Weights of a small GPT-style language model, trained from scratch on English Wikipedia: normalized queries and keys.
Each number is 128 + 24 x the weight over the matrix's rms, rounded and kept within 0 to 255. Layers, rows and columns count from 0.

# layer 4 MLP up, 448x160, rms 0.174, rows 321-375, columns 120-159
[[124 122 154 150 120 135 128 133 130 102 126  91 155 110 104 133 166 148  99 158 120 126  96 149 130 174 129 121 137 105  92 101 119 152 119 143 114 149 147  96]
 [151 153 130 113 134 138 141 119 141 117 124 174 132 155 115 154 116 151 162 141 103 156 121 155 142 104 105 125 173  76  99  98 133  81 137 112 161 106 120  87]
 [119 128 166 118 175 142 121 132 137 116 109 155 113 118 167 164 167 128 119  91 127 111 133 158 150 133  96 112 101 121  85 148  90  93 123 129 150  92 187 130]
 [192 143 117 111 137 138 118 135  93 129 126 153 122 159 108  97 145 162 106  91 155 200 122 124 130 137 136 126 163 157 135 135  98  95 105 151 122 100 143 110]
 [ 92 142  74 136 146 111 133 128 111 117 163 152 153 116 132 123 150  96 147  85  74 147 130 130  87 117  95  91 112 178 164 142 109 147 127  98 181 104  90 144]
 [109 122 131 142 143 129 139  94 116 129 116 147 182 148 123 112 128 179 115 136 101 128 121 145 123 157 132 130 136  91 107 107 110 150 181 111 122 150 137 104]
 [149  92 136 118 125 155 120 117 125 107 116 113 128 122  67 115 106 129 130 158 138 163 120 123 156 100 160 111 134  96 120  94  99 123 104 102 116 113 116 134]
 [140 125  97 135 144  87 119 118 151 159 108 165 158 146 105 131 187 150 123 132 168 175 136 131 117 118 121 127 158 148 178 117 147 126 163  97 121 155 184 112]
 [146 115 116 147 131 152 181 114 127 127 133 106 121 153 160 132 103 135 133 134 102 137 116  99 143 138 140 136 142 159 132 175 156 128 140 121 149 135 134 141]
 [171 124 115 120 130 139 143 141 127 148  94 140  92  80 133 131 131 134 125 103 125 140  67 146 148  69 124 112  74 141 107 128 162 119 134 113 118 177 147 127]
 [ 72 129  79 168 143 121 105 117 138 135 138 109  80 172 120 139 123 113 128 145 113 131  88 126 146 114 112 121 146 108 129 145 135 122 118 104 129 145 167 139]
 [111 128 136 126 139 149 135 153 140 156 146 124 125 131  92 112  96 128 143 115 144 139 153 128 139 129  90  96 141  72 142  89 150 128 132 125 136 125 103 127]
 [162 105  98 137  87 121 108 120 117 152 146 125 125 154  99 113 134 135 130 136 102 126  97  68 109 144 140 141 101 117 159 105 154 130 132 122 143 113 133 123]
 [156  93 124 151 126 150 108 108 103 218 158  80  92 179 114 120 164  64 178 150 131 151 110 173 198 135  61  95 157 109 109 101 142 122  94 118 126 129 134 163]
 [108 133  91 145 156  76 122 132 136 130 139 121 134 137 102 120 128 122 146 125  93 169 123 122 129 122 148 153 133 158 152 120 117 114 182 102 121 126 102 117]
 [149 128 109 155 118 119  80 102 131 123 133 138 140 128  82 114 156 154 121 133 126 115  96 110 115 128 124 131 122 132 180 124 104 102 126 137 121  91 138 117]
 [181 146  95 193 122 120 132 141  86 143  95  89 139  90 159 156 115 125 145 106 134  68 123 128 113 157 142 108 117 164 122 138 157 153 127  99 127 120 145 149]
 [155 146 161 115 141 112 164 167 152 132 115 116 141 148 106 101 114 135 140 116 117 125 125 131  59 130 100 151 149  96 177 106 100 137  80 126 133 140 160 152]
 [143 117 129 143  95 133 145 117 101 117 143 102 129 174 148 154 157 118 171 154 133 147 125 150 128 159 107 110 123 176 106 146 141 129 161 129 104 136 117 118]
 [161 149 156 121 150 146 106 101 171 133 126 128 165 103 125  53 136 115  96 138  86 132 122 155 147 146 137 143 134 151  80 111 142 123 112 149  99 159 178 142]
 [130 148 172 149 129 144 118 188 102 101 147 152 154 114 137 174 150 140 176 126 163 130 145  82 136 148 137 106 127 162 107 123 148 142 141 151 104 132 147 110]
 [138 101 164 157 129 162 135 117 138 132 133 146 118 150 134 141  95 152  62 136 104 141 105 109 143 128 130 148 136  97 127 125 166 117 116 138 126 138 116 147]
 [148 125 164 146 143 137 107 173 100 149 221 142 143 153 112 124 111  97 163 167 133 136 168 119 127 141 116 116 126 169 120 115 117 139 159  95 150 127 103 141]
 [153 119 135 112 178 128 126 185 159 100 113 122 145 171 113  91 100 180 128 154  98 111 137 131 166 123 107 128  88 172 137  99 120 102 104 137 145 107 129 146]
 [128 137 116 114 147 132 148 111 119 161 150 120 148 109 117 139 143 145 143 139 133 143 135 150 103 100 107 180 123 156 141 112 158 105 152 137 159 138  82 172]
 [147 105 102 121  95  97 113 123 124 115  86  76 123 127 113 145 102 145 120 119 117 141 130 156 153 124 132  95 134 143 141 139 137 132  92 144  94 111 151 133]
 [124 138 192 133 107 122 130 159 137 117 109 150 118 108 152 126 156 105 150 131  71 151  97 157  93 115 117 147 138 109 127  99 117  86 127 159 104 139 129 142]
 [149 119 141 123 141 118 147 127 126 128 133  90  99  68  81 106 129 177  78 155 115 102 157 148 105 124 133 132 101 156  97 177 142 120 133 176 143 122 107 117]
 [168 129 128 110 159 162  93 122 125 106 141 134 101  97 133 127 118 115  72 125 148  88 156 128 116 142 127 139 108 139 141 134 140 163  98 136  90  56 111 132]
 [139 119 128 132 145 127 121 112 122 125 129 118 122  88 126 160 115 121 144 120 121 120 101  76 104 131 118 150 105 120 108 136 134 124 104 124 123 103  97 133]
 [150 160 157 149 157 139 126 119 115 158 138  97  93 110  89 138 130 154 110 127 136 141 111 167 142 107 159 128 172  66 102  94 100 133 121 138  85 140 128 153]
 [163 119  95 150 129 129 144  84 130 155 103 103 142 128 138  97 182 151 159 145 133 137 164 150 151 155 148 107 113 121 176 140 177 138 115 128 106 135 129 159]
 [109  97 153 137 120 137 134  78  81 147 141 121 125 134 166 110 200 122 163 124 113 121  98  83 163 144 151 123  93 125 129  75 110  79 171 122 122  95 136 132]
 [101 146 109 184 142 154 144 112 121 114 132 125 103 137 120 123 160  88 110 120 113 148  80 155 121 110 131 112 134 143 106 149 133 136 157 133 129 134 118  83]
 [ 94 111 131  98 140 112 121 139 133 134 173 111 106 121 122 105 107 164 154 123 122 161 167 135 137 105 143 108  91 129  91 162 138 100 140 152 124 146 168 152]
 [145 114 144 155 103 163 127 134 119  93 144 154 105 114 144  97 114 138 131 129 116 125 110 148 143 148 153 105 111 135 136 137 142 155 124 140 111  94 169 136]
 [129 135  66 129 128 145 151 115 126 117 126 123 135  92 121 160 111 146 107 147 113 116 117  93 172  94 107 128 135 105 107 136 107 156 160 145 148 115 117 121]
 [106 157 102 143 113 141 112 136 132 126 142 125 177 137  75 125 136 157 118 104 124 159 148 131 137  99 170 143 114 116 108 106 114  98 132 124  83 113 135 115]
 [138  92 104 109 182 108 133 140 124 151 149 132 141 126 118 139 123 139 102 126 132 117 151 155 100  97 129 132 112 171  88 112 118 102 148 141 107 126 163 111]
 [ 92 146  72 145 125 107 131 133 114 125 107 154  90 127 180 133 157 145  94  94 162  72 147 143 101 117 134 114 131 184 173 159 138  83 153 127 164 128 147 115]
 [ 70 123 166 176  97 132 124 150 120  97 153  95 107 125 155 108 112 104 143 163  89 146 157  98 120 114 125  93 124 115 163  95 121 138  98 162 134 106 169 154]
 [111 159 147 138 113 154 100  99 109 123 149  90 118 108 128 191 100  94  90 133 139 130 116 104 135 121  81 119 141  89 120 123 126  87 105 148 110  98 116 117]
 [121 154 142 150 136 150 118 121 161 149 110 124 181 151  91 130 154  94 126 107 143 122 106 121 130  95 159 119 136 129  96 121 132 147 112 102 110 147 109 106]
 [136 145 124 152 106 132 151  94  83 146 165 117  92 154 127 135 113 138 120 158  93 124 100 138 143 130 100 121 118 112 140 107 174 122 120 149 160 136 122 122]
 [154 132 166 162 138 157  64 118 147 139 137 111 107 105 126 155 112 158  94  90 142 156 111 141 105 131 146 112  79 142 114 126 103 174 136 121 112 102  80 162]
 [149 192 189 140 113 108 126 168 114 131 100  91 155  96 144 120 160 102 136 129 149 145  88 127 118 154 126 139 138 177 125 132 148 169 118 141 167 133 151 175]
 [170 134 118 130 138 111 155 104 153 125 120 123 180 127 175  94 114 131 154 144 127 111 123 112 115 131 131 157 172 168 137 136 109 160 152 117 125 132 141  97]
 [192 135 122 106 137 110 128 110 128 115  98 149 142 125 183 148 104 114 143 129 183 130 128 122 104 160 142 147 148 104 110 122 132 118 149 145 132 122 135 107]
 [144 151 132 102 109 108 151 101 114 193 126 130 114 119 109 117  77 150  93 129 102 120 110  93 120 140 147 103  85 115 163 139 134  88 150 153  97 142 134  94]
 [120 116 139 165 149 117 146 152 126 108 114 121 119 106 163 139 127 138 132 124 142  90  87 179 111 154 154  96 123 106  88 150 121 152 120 112 122 152 147 129]
 [107 110 138 109 157 119 127 108  87 140 120 152 169 142 117 140 143 113 109 145 153 142 151 104 146  94 120 113  88 140 141 127 115  98 152 139 127 108 149 161]
 [162  99 131 181 150 138 123 119  85  91 121 123 121 112 141 136 166  78 141 117 133 112 114 130 130 125 123 125 125 122 160 129 135 162 113 137 150 129 162 144]
 [148 159 105 129 140  98  77 114  97 109  98 106 136 143 115 127 102 133 101 143 132 118 127 115 128 108 155 138 160  97 102 149 151 137 165 116 158 121  79 134]
 [103  94 109 133 122 123 151 102 114  89 145 114 117 122 155 161 103  97 153 127 161 107 115 167 130 118 113 119 134 112  91  96 133 130 135  89 123 156 117 152]
 [119 119 123 162 139 119 184 105 135 122 151 145 105 190 145 125 132 155 140 165  98 153 105 128 132 121 159  94 136 182 153 119 120 131 117 114 124  87  59 131]]
# layer 4 MLP down (transposed), 448x160, rms 0.488, rows 321-374, columns 120-159
[[117 109 165 127 120 167 123 113 135 117 124  97 119 121 165 133 107 125 114 158 122 152 165 119  85  76  86 135 112 122 141 134 119 105 138 108 157 129 126 114]
 [166 120 128 139 153  84 125 114 114 134 150  95  70 156 128 117 135 131 136  91 158 132 150  92 146 105 155 150 137  73 126 100 135 125 165 133 127 152 111 114]
 [135  92 128 124 131 121 130 153 105 114 107  81 156 121 167 120 121 144 117 144 136 167 145 152 104 175 129 141 115 150 128 138 117 126 117 123  98 196 127 119]
 [111  94 102  74 147 124 135 100  87 103 119 178 162 127 113 140  97 105 129 132 168 169 126 102 129 151 106 135 134  89 128 123 121 119 104 111 141  96 117 154]
 [195  75  96 133 131 134 134 108  98 139 140  97 111 142 121 172 108 130 137 146 145 110 133 185 129  84  99 129 112 125 117 189 108 105 179 142 107 154 115  88]
 [153 115 132 144 108 124 135  80 107 122 176 132 116 126 131 133 181  75 111 104 137 131  89  90 148 110 111 111 137 142 122 123 157 128 176 158 126 136 142  94]
 [125 150  87 127 107 170 108 150 138 128 118 124 164 132 116  73 115 102 131 138 125 154  94 127 155 159 110 145  73 112 104 113 152 144 150 166  88 118 152 136]
 [144 107 122  93 124 112  82  76 149 101 131 138 126 162 139 104 143 132 138 123 149 144 150  82 151 159 109 155 111 133 151  73 151 167 112  96 124 113 175 107]
 [142 105 121 129  97 129  90 111 130  72 117 131 155 121 102 168 151  97 134 166 112 138 129  97 153 112  98 121  93 122 132 132 148 171 126 120 169 138 137 126]
 [136 141 139 113  84 133 141 105 139 133 129 105 131 111 149 128 149 155 153 126 124 140 136  99 100  95 125  80  96 113 113 130 155 129  94  87 139 167 115 121]
 [125  93 136  91 117 152 135 137 115 116 117 140 132 133 105 129 114 114 127 150 148 167 164 136  79 154 135 144  98 106 140 165 142  99 158 140 123 146 130 145]
 [151 160 157 130 111 136 132 120 149 113 147 101 143 133 146 107 166 166 119 157 141 137 116 134 127  80 129  91 123 130  89 168 152 130 120 128 130 142 131 141]
 [ 97 105 128 115 104 126 142 145 143 155  81 106 160 113 165 176 141 148 122 155 115 135 122 105  99 125 122 154  99  90 127 136 139 126 138 146 133 101 115  86]
 [145 138 119  95 134 136 145 113 128 146 149 144 127 175 107 116 129 134 120 173  91 123 180 151 188 155 145 159 108 125 117 161 120 116 102 121 121 113 144  98]
 [117 130 139  87 168 150 144 181 105 101 145 129 110 143 161 133 141 119 134 134 115 136 152 143 141  83  90 126 143 146 100 152 150 147 148 136  66 149 126 140]
 [ 81 172 143 115 115 100 147 111 104 109 117 176 111  94 137 120  94 119 146 100 146 136 151 128 118 131 123 142 115 171  84 109 153 182 147 132 150 118 121  96]
 [107 130 169 127 109 150 108 119 126 131  94  97 146 127 128 111 114 140 120 118 107  95 191 173 139 129 158 112 134  62 154 124 146 138 101 163 126 114  98 154]
 [112 112 199 126 135 100 109 109 129 138 141 127 133 121 104 108 134 106 153 166 154 126 134 123 104 116 104 143 126 136 132 101 124 131 178  67 138 134 135 119]
 [135 123  84 114 180 121 197 100 147 108  87  99 148 137 125 143 105  94 134 134 106 152 131 119 144 153 146 165 161 113 116 127 166 143 149 138 153 129 141 103]
 [130 116 122 102 135 164 144 104 127 129 123 123 122 145 152 140 137 165 128 108 102  73 176 109 118 126 150 135 112 126 159 134 133 113 143 112 111 143 159 132]
 [112 137 140 124 119 100 102 151 157  96 116 178 160 132 130 133 157  93 163 125 149  91 136 116 142 151 144 135 157 170 113  88 144  88 118 130 121  96 136  91]
 [144 120 111 132 146 115 139 123 117 103 178 129 126 101 114 165 122 128 141 163 111 137 164 121 142  92 115 142 116 123  65 111 165 142 116  95 122 158 146  99]
 [128 120 169 119 132 135 108 100 149 121 118 115 141 108 167 115 140 113 134 139 145 128 141 115  77 141 107 126 121 122  82 117 140 115 127 117  80 131 128 102]
 [ 81 125 131 153 159 144  96 140 125 115  82 160 145  87 154 130  84 127 108 154 113 135 133 117 159 108 119 130 136 101 193 115  99 128  87 142 120  93 119 113]
 [138  95 143  92 143 149  64 131 152 141 168 117  89 109 113 188  90 114 158 141 153 146  89 113 167 144 112 128 120 113 144  90 154 123  79 171 177 110 143 151]
 [100 167 133 104 137 152 139 113 127 142 140 158 158 106  86 120 158 142 132 117 110 172 122 139 177 155 146 125  98 100 101 119 146 139 124 128 127 144 153 150]
 [113 121 134 156 131 175 133 119 141 127 145 104  90 133 128 152 116 147 125 114 136 120 159 103 143 181 126 161 134 112 119 138 113 133 150  89  96 158  88  95]
 [124 147 153 156 165 118  87 139 122 161 137 124 175 142 149 130 100  54 136 126 135 105 172 122 113 149 117 147 112 115 101 173 175 105 138 105 153 154 112 166]
 [142 114 127 128 111 122 145 134 160 130 115 164  79 148 129 148 107 141 106 125 140 166 154 127  92 212  96  78 143 143 123 111 149 136 123 147 111 167 110 102]
 [107  88 154 164 131 126 130 147 128 161 116 124 120 122 125 137 141 152 136 155 155 133 182 135 147 183 108 136  95 153 119 148 109 120 153 111 132 119 170 121]
 [123 131 153 120 107 148  95 164  99 101 122 106 115 153 133 130 120 131 184  88 131 120  99 125 121 126 126  95  90 110 116 145 113 135 119 151 129 121 153 131]
 [122 134 155  88 132 112 155 121 107 106 139  98 127 118 110 116 110  66 128 148 111 118 134 129 121 121 111 150 123 127 130 116 151  97 130 119 154 101 147 111]
 [128 138 129 124 171 159 193 158 141  88 125 126 143 134 105 175 124 118 107 110 110 104 155 108 141 148 132 107 109 104  93 195  99 123 100 132 131 153 118 123]
 [112 153 187 107 112 140 129 141 172 151 168 126 114 114 111 130 140 147 143  65 115 113 145 103 124  96 115 128 117 139 116 147 151 127 159 131 116 107 123 114]
 [141 133 143 130 108 133 108 121  74 124 123 143 119  92 125  98 133 112  94 144 120 144 162 175 142 162 132 153 152 130 127 142 148 116 119  99 137 131 150 128]
 [116 112 112 145 123 142 154 139 140 149 103 136 127  96 125 177 142  86 176 121  98 171 158 141 149 151 143 163 112 126 142 116 130 160 111 120 113 101 107 142]
 [136 127 171 159 112 130 126 117 155 137 105 116 123 132  98 125 153 122  96 160  97 114 144 140 118 109 128 152  92 124 101 134 117 129 106  90 138 160 159 120]
 [115 101 137  88 129 139 120 116 109 136 156 134  99  89 145 111 128 164 125  99 170 117 161 149 124 148 136 137 133 146 119 128  73 134 129 210  97 119 114 127]
 [100 113  92 119 173  99 153  91 179 139 149 120  97 143 150 108 121 124 145 145 137 101 156 109 128 137  91 108 105 141 127 123 117 136 130 136 115 144 117 121]
 [167 109 118 105 118 150 133 133 152 137 145  79 123 164 126 126 159 136 129 111 154  98 120 161 110 107 165  73 111  94 166 109 138  82 155 149 133 120 147 103]
 [153  59 130 138 138 157 129 104 105 121 130 148  91 139 115 144 131  70 150 123 105 127 123 126 158 139 120  90 124 115  78  96 131 138 195 136 130 114 127 145]
 [155  99 133 105 125 134 131 153 136 134 126 131 105 140 111 120  80 106 194 107 123 129 145 138 113 129 144 124  92 150 153  88 151 127 174 112 180 125 128 122]
 [127 130 162  97 113 150 104 144 146 139  97 102 100 141 115 136 160 146 162 102 114 137 155 138 111 161 119 122 120 144 109 185 168  82 131 155 117 131  75 120]
 [105 150 130 139  90 143 144 156 136 117  82 128 151 146  92 161 129 118 154 146 145 171 136 162  82  79 179 138 133 148 181 115 163 133 153 107 156 136 118 157]
 [ 89 143 133 141 129 158 111  78  98 164 192 165 150 135  70 116 183 133 116 113 126 129 149 132 110  92 124 149 143 118 150 139 144 135 101 140 131 126 146 105]
 [140 135 108 145  99 121 138 120 134 141 161 108 122 133 121 140 113 159 113 105 105 126 102 129 118 120  98 162 163 164 152 137 112 110 131 110 189 115 101 151]
 [174 114 165 145 109 136 120 146 125 120 101 109 121  95 141 108 113 160 105 152 118 135 157 149 129 116 168 121 146 145 147 120 139 148 126 109 121 155 118 115]
 [119 105 148  96  90 132 126 136 102 105 132  92 104 122  89 102 158 118 129 149 137 126 124 114 123 158 140 130 102 121  93 139  86 147 103 137 123 148  84 162]
 [ 87 106 177 106 148 106 140 178 143 134 148  97 135 127 158 128 143 111  84 151 109 122 154 107 142 148 153 129 171 138 133 135 106 137 119 116 102  89 142 127]
 [180 139 130 116 121 116  79 137 120 140 106 109  75  88 117  83  94 157 117 162 114 124 138 161 147  84 140 136 123 134 127 126 176 158 161 124 121 155 147 150]
 [118 125 121  63 109 150 107 122  96 131 128 139 125 112 158 122 107  98 157 141 100 136 152 152 141 123 113 105 121 143 140  95 123 114 157 168 124  86  90 116]
 [129  88 106 110  99 117  95 129 136 147 141 122 134 131 135 158 104 111 129 154 103 119  86 149 151 123 159 158 112 126 104 129 140 119 130 123 137  90 123 127]
 [ 98 142 101 126 120  95 100 129 134 105 151 119 146 143 152 143 116 136 110 128 135 129 106 157 107 119 130 123 128 115 130 137 120 141 136 131  43 102 158 123]
 [157 135 132 111  92 108 148 113 121 122 109 136 126 114 125 119 170 107 126  88 128 137 130 112  71 132 121 141 153 123 144 104 167  72 154 116 146 122  92 108]]
# layer 4 MLP gate, 448x160, rms 0.166, rows 322-375, columns 120-159
[[113 140 102 138 139 142 134 130  91 152 126 100 110 144  95 146 142 137 142 136 124 141 142 137  67 170  96 132 140 158 152 159 106 120 100 169  90 152 164 139]
 [160 155 134 136 151 157 130 133 138 141 133 152 100  86 143 141  91 140 110 110 140 145 108  96 134 144 142 106 115 141 130 162 148 129 107 123 153 122 102 150]
 [136 126 147 100 133 143 127 143 125 139 138 125 112 143 134 121 139 132 119 134 137 106 164 122 147 121 136  99 126 132 147 148 138 119 102 103 130  99 132  80]
 [112  90 113 138  95 124  96 146 117 117 128 141 160 152 130 129 124 124 148 171 132 105 108 126 165 107 124 168 147 136 158 131 149 112 106 150 119 130  65 137]
 [114 148  97 125 110 157 160 163 104 144 121 126 114 156 165  90  97 105 111 135  68 107 136 122 120 204 162 167 122 124 142 146 139 148 117  95 178 141 115 109]
 [113 136 159 134 115 153 111 136 100 115 144 149  91 102 114 110 120 147 130 114 135 146 140 110 108 159 131 108 116 127 114 121 136 177 146 119 173 146 115 140]
 [143 127 102 114 133 130  95 158 117 111 161 111 108 113 108 112 154 129 123 155 109 177 138 105 133 115 119 117 106 173 183  61 119 112 127 111 150 134 146 132]
 [106 114 151 123 158 141 123 117 170 101 138 102 135 143 163 138 145 129  93 104 159 116 137 122 116 146 142  90 154 122 126  85 151 135 117 167  87 148 136 110]
 [158 145  97 164  95 154 102 142 146 122 160 183  85 135 138 142 127 100 125 112 186 116 123  89 154 101 117 125  89 144 124 132 139 144  75 136 117 104 121 165]
 [155 143 124 124 153 117 155  91 154  98 122 128 115 150 145 112 141  69  90  96 113 105 132 133 172 115 125 150 146 142 133 128 154 127 148 182 144 107 153  88]
 [108 138 144 125 137 149 102 109 138 124 112 142 117 124  98 136 129 158 104 107 108 111 125 149 129  97 123 109 121 112 145 109 126 109 131 155  82 139 148 161]
 [126 138 130 153 107 134 114 133 140 149 116 139 135 138 116 124 164 123 132 133 130 146 127 192 154  95 131 117 154 175  99 106 113  98 133 121 128 138 165 143]
 [121  90 140  52 133 163 154  91 101 129 152 113 106 133 129  92  63 112 113 116 162 164  89 166 156 113 113 117 117 136 118  65 130 149 106 150 116 124 159 166]
 [ 67 107 108 120 103 142 123 150  79  99 146 133 156 122 134 140 152  92 140 120 118 145 118 125 169 134 103 131 133 146 135 111 166 183 137 170 138 140 102 102]
 [140 122 165 142 143 119 116 133 151 184 111 121 120 128 107 149 106 156 147 145 130 114 117 111 135 137 146  98 164 136 126  78 120 155  67 147 124  92 115 142]
 [142 158 152 100 119 155 157 183 126 143 128 184 151 172 108  89 176 104 142 119  93 168 104 121 114  90 107 136 111 122 200 133 123 133  93 127 143 112 152 133]
 [137 126 100 165 166 136 140 162 134 133 156 150 118 143 124 102 128 150 111 165 120 141 114 117 107 139 148 127 135 111 141 121 130  87 147 124 108 132 144 140]
 [155 150 149  99 126 145 129 161 156  78 142 113  97 116  80 136 138 141 112 145 116 127 103  99 124 112 163 136 108 135 100 135 184 158 113 110 113 106 111 116]
 [133 137  80  92 161  83  98 133 119 117 126 155 147 106 110 126 149 152 156 122 139 119 108 140 143 115 142 107 156  98 111 159 123  87 157 117 127  85 143 140]
 [118 169 153 169 117 142 105 112 154 161 153 139 174 126 128 116 165 151 108 140 152 133 158 162 153 159 172 112 164 159 116  87 124 152 111 150 121 112 129 109]
 [101 114 127 145 134 135  91  83 136 124 141 119 142 135 126 117 113 158  91 139 137 142 104  90  98 178 146  84 103  54 164 110 115 110 163 163 169 101 146 137]
 [104  94  87 139 189 103 148 142 120 149 191  93 123 104 151  89 163 126 144 111 122 130 131 112 134 162 108 143 142 156 105 146 167 110  95 139 161 132 150  79]
 [130 146 130 134 128 147 136 141 118 101 111 146 151 129 154 138 131 114 145 115 143 117 129 115 101  98 157 122 155 155 128 154 137 128 135 147 131 134  99 146]
 [129 123 115 114 147 120  89 126 111 138  69 129 113  97 149 190 125 122 140 142 146 113  93  98 125  99  96 150 146 136 111 120  82  84 123 128 102 137 124 156]
 [130 154 141  98 116 130 114 137 155 132 151 119 129 104 111 133  85 113 141 143 154 156 112 167 136 165 104 117  92 168 151 140 105 173 149 127 163 138  80 126]
 [140 134 115  98 103 133 141 164 132 130 129 156  69 157 118 135 138  81 131 132  46 108 123 119 138 151 162 118 151 142 130 112  97 119 167 130 122 123 116 154]
 [104 165 114 123 117 158 133 128 122 106 115 144  81 157 180 173 130 133 107  89 122 161  93 119 120 112 110 118  74  99 162 137 107 138 145 144 155 144 124 126]
 [ 75 134 121 133 135 118 163 127 124 138 147 115 153 157 137 150 166 104 158 141  61 111 111 164 141  90 168 123 137 116 110 113 124 109 159 119 147 148 154 132]
 [125 152 141 108 119 188  69 140 140 143 137 135 106 152 108 141 162 145 136 105 102 132  87 128 107 118 104  90 144  86 123 107 151 152 167 151 127 133 114 149]
 [103  86 152 112 141 219 143 144 170 129 143 117 145 128 159 136  94 132 132 162 114 160 145 118 128 138 108 123  81 144  85 141 135 116 148 113 137  87 116 171]
 [135 115 106 137 143 162 151 158 130 156 170 104 124 107 163 144  85 128 110 121 108 124 155  93 132 116 139 100 124 131 121 131 113 100 120 116 144 145 170  96]
 [142 174  95 134 124 144 122 157 159  57 137 120 155 124 114 130  89 118 124 156 130 134 120 101  96 142 118 162 140  99  86  84 125 142  73 166 127 120 112 118]
 [115 142 155 129 163 108 115 113 166  88 112 142 134 107 112 143 118 118 114 143 115 103 139  93 106 113 128 115 118 114 135 131 111  81 137 181 130 114 156 123]
 [125 175 165  97 136 111 141 141 142 113 125 159 107 108 105 154 110 104 139 156 119 136  98 154 147 156 133  88 153 120 102 137 106 139  98 184 112  78 105 133]
 [135 188  86 113 148 148 195 112 155 174 100 123 134 112  97 120 121 130 107  99 124 125 123 125 106 109  76 127 123 133 159 109 147 122 112 142 132 131 163  90]
 [137 128 126  87 156 132  98 113 111 135 115 129  87 175 109 116 118 139 121 150 107 100 146 122  83 169 120 154 112 130 108 140 150 141 131 121 102  93 153 114]
 [159 163 128 105 124  86  98 173 134 113 147 177  79 117 156 127  78 120 167 133 116 152 130 132 151 153 136 148 166  87 108 124 115 151 123 167 133 108 122 124]
 [ 94 129 157 103 154 158 135  65  93 115 132  94 141 127 118 126 135 119 154 156  94 150 134 113 126 155 114 135 125 118 158 136 135  82 111 106 119 101 101 139]
 [120 182 126 151 127 123 180 167  94 143 139 117  84 119 109 149  93 120 122 107 142 132 120 135 151 121 144 124 153 114  80 111 148 100 101 113  91 121 162 131]
 [136 171 124  82 104 107 120 146 125 133 114 132 154 132 156 161 164 131 113  94 128 162 142 107 105  99 110 115 154 158 255  90 144 150 138 131  99 130 148 124]
 [140 120 144 167 107 123 136  95 106 158 146 122 121 117 172 191 114 114 128 149 167 123  69 149  88 113 114  92 100 122 144 121 173  82 100 144 152  67 135 135]
 [109  83 109 141 143 130 173 171 153 118 168 152 152 100 161 106 168 103  88 103 129 119 167 134 185 175 131 111 182 127 118 137 120 165 133 102  99 154  95 143]
 [130 137 137 129 118 112 131 121 149 152 129 157 142 148 115 126  95 110 134  88 137 156 131 120  91 128 135 124 117 128 158 134 152  96 138 134 151 114 110 129]
 [110 148 131 108 130 134 109 114 113 158 120  94 132 156 129 141  96 146 133 137 162 173 151 105 144 158 168 143 156 110 128 135 169 126 145 125 149 120 157 121]
 [115 118 131 136 132 105 104 131 112 186 128  92  92 105 119  83  79 152  94 116 151 116  85 130 120 128 138 190 173 134 136 155 171 112  80  98 107  78 134 114]
 [129 118 105 122 108 146 139 120 128 102 109 106 154  97 138 161 104 121 159 165  84  98 108 128 168 152 113 130 135 116 144 156 121 116 140  97 157 102 152  99]
 [165  95 178 118  99 138 149 104 144 126 122 142  93 108 116  99  94 103 129 112  89 136 101  77  94 130 133 109  94 134 134 144 121 132 110 133 127  96 135  94]
 [132  89 100 156  98 156 115 152 152 141 188 158 147 113 110 125 139  77 150 116 151  99 155 139  93 129 121 121 184 117 137 119 124 132 131 111 164 130 138  77]
 [136 150 114 121 151 132 189 145 138 174 145 149 118 142 160  87 118 149 107  99 116 154 139 138 159 114 128 130 112 178 122 157 115 112 137 164  88 149 141 106]
 [165 168 150  88 137 127 123 112 142 145 123 175 161 135 116 127  98 129  99 141 100 129  98 178 136 158 106 131 105 130 135 105 109 169  91 130 127 132 103 131]
 [ 91 125 146 206 140 158 121 107 134 124 118 134 170 102 163 146 156 123 138 155  77 136  89 143 150 135 147 143 105 160 132 136 133 159 111 109 120 100 175 126]
 [ 94 129 157 164 104 117 151 160 131 139 112 129 103 161 121 133 140 100 170 157 133 132 119 121 136 141 141 163 108 167 212 116 103 157 128 171 143 141 135 118]
 [108 166 164 132 107 142 141 135 146 102 126 163 159 137 127 154 163 143 123 151  88 168  80 130 112 119 127 128 145 152 106 141 125  81 115 118 128 136 162  96]
 [159 116 151 130 109 190 102 106 157  68 148 115 124 151 109 115 135 147 118 118 173 132 109 134 114  99 138 162 112 145 127 122 121 129 131 132 138 147 104 131]]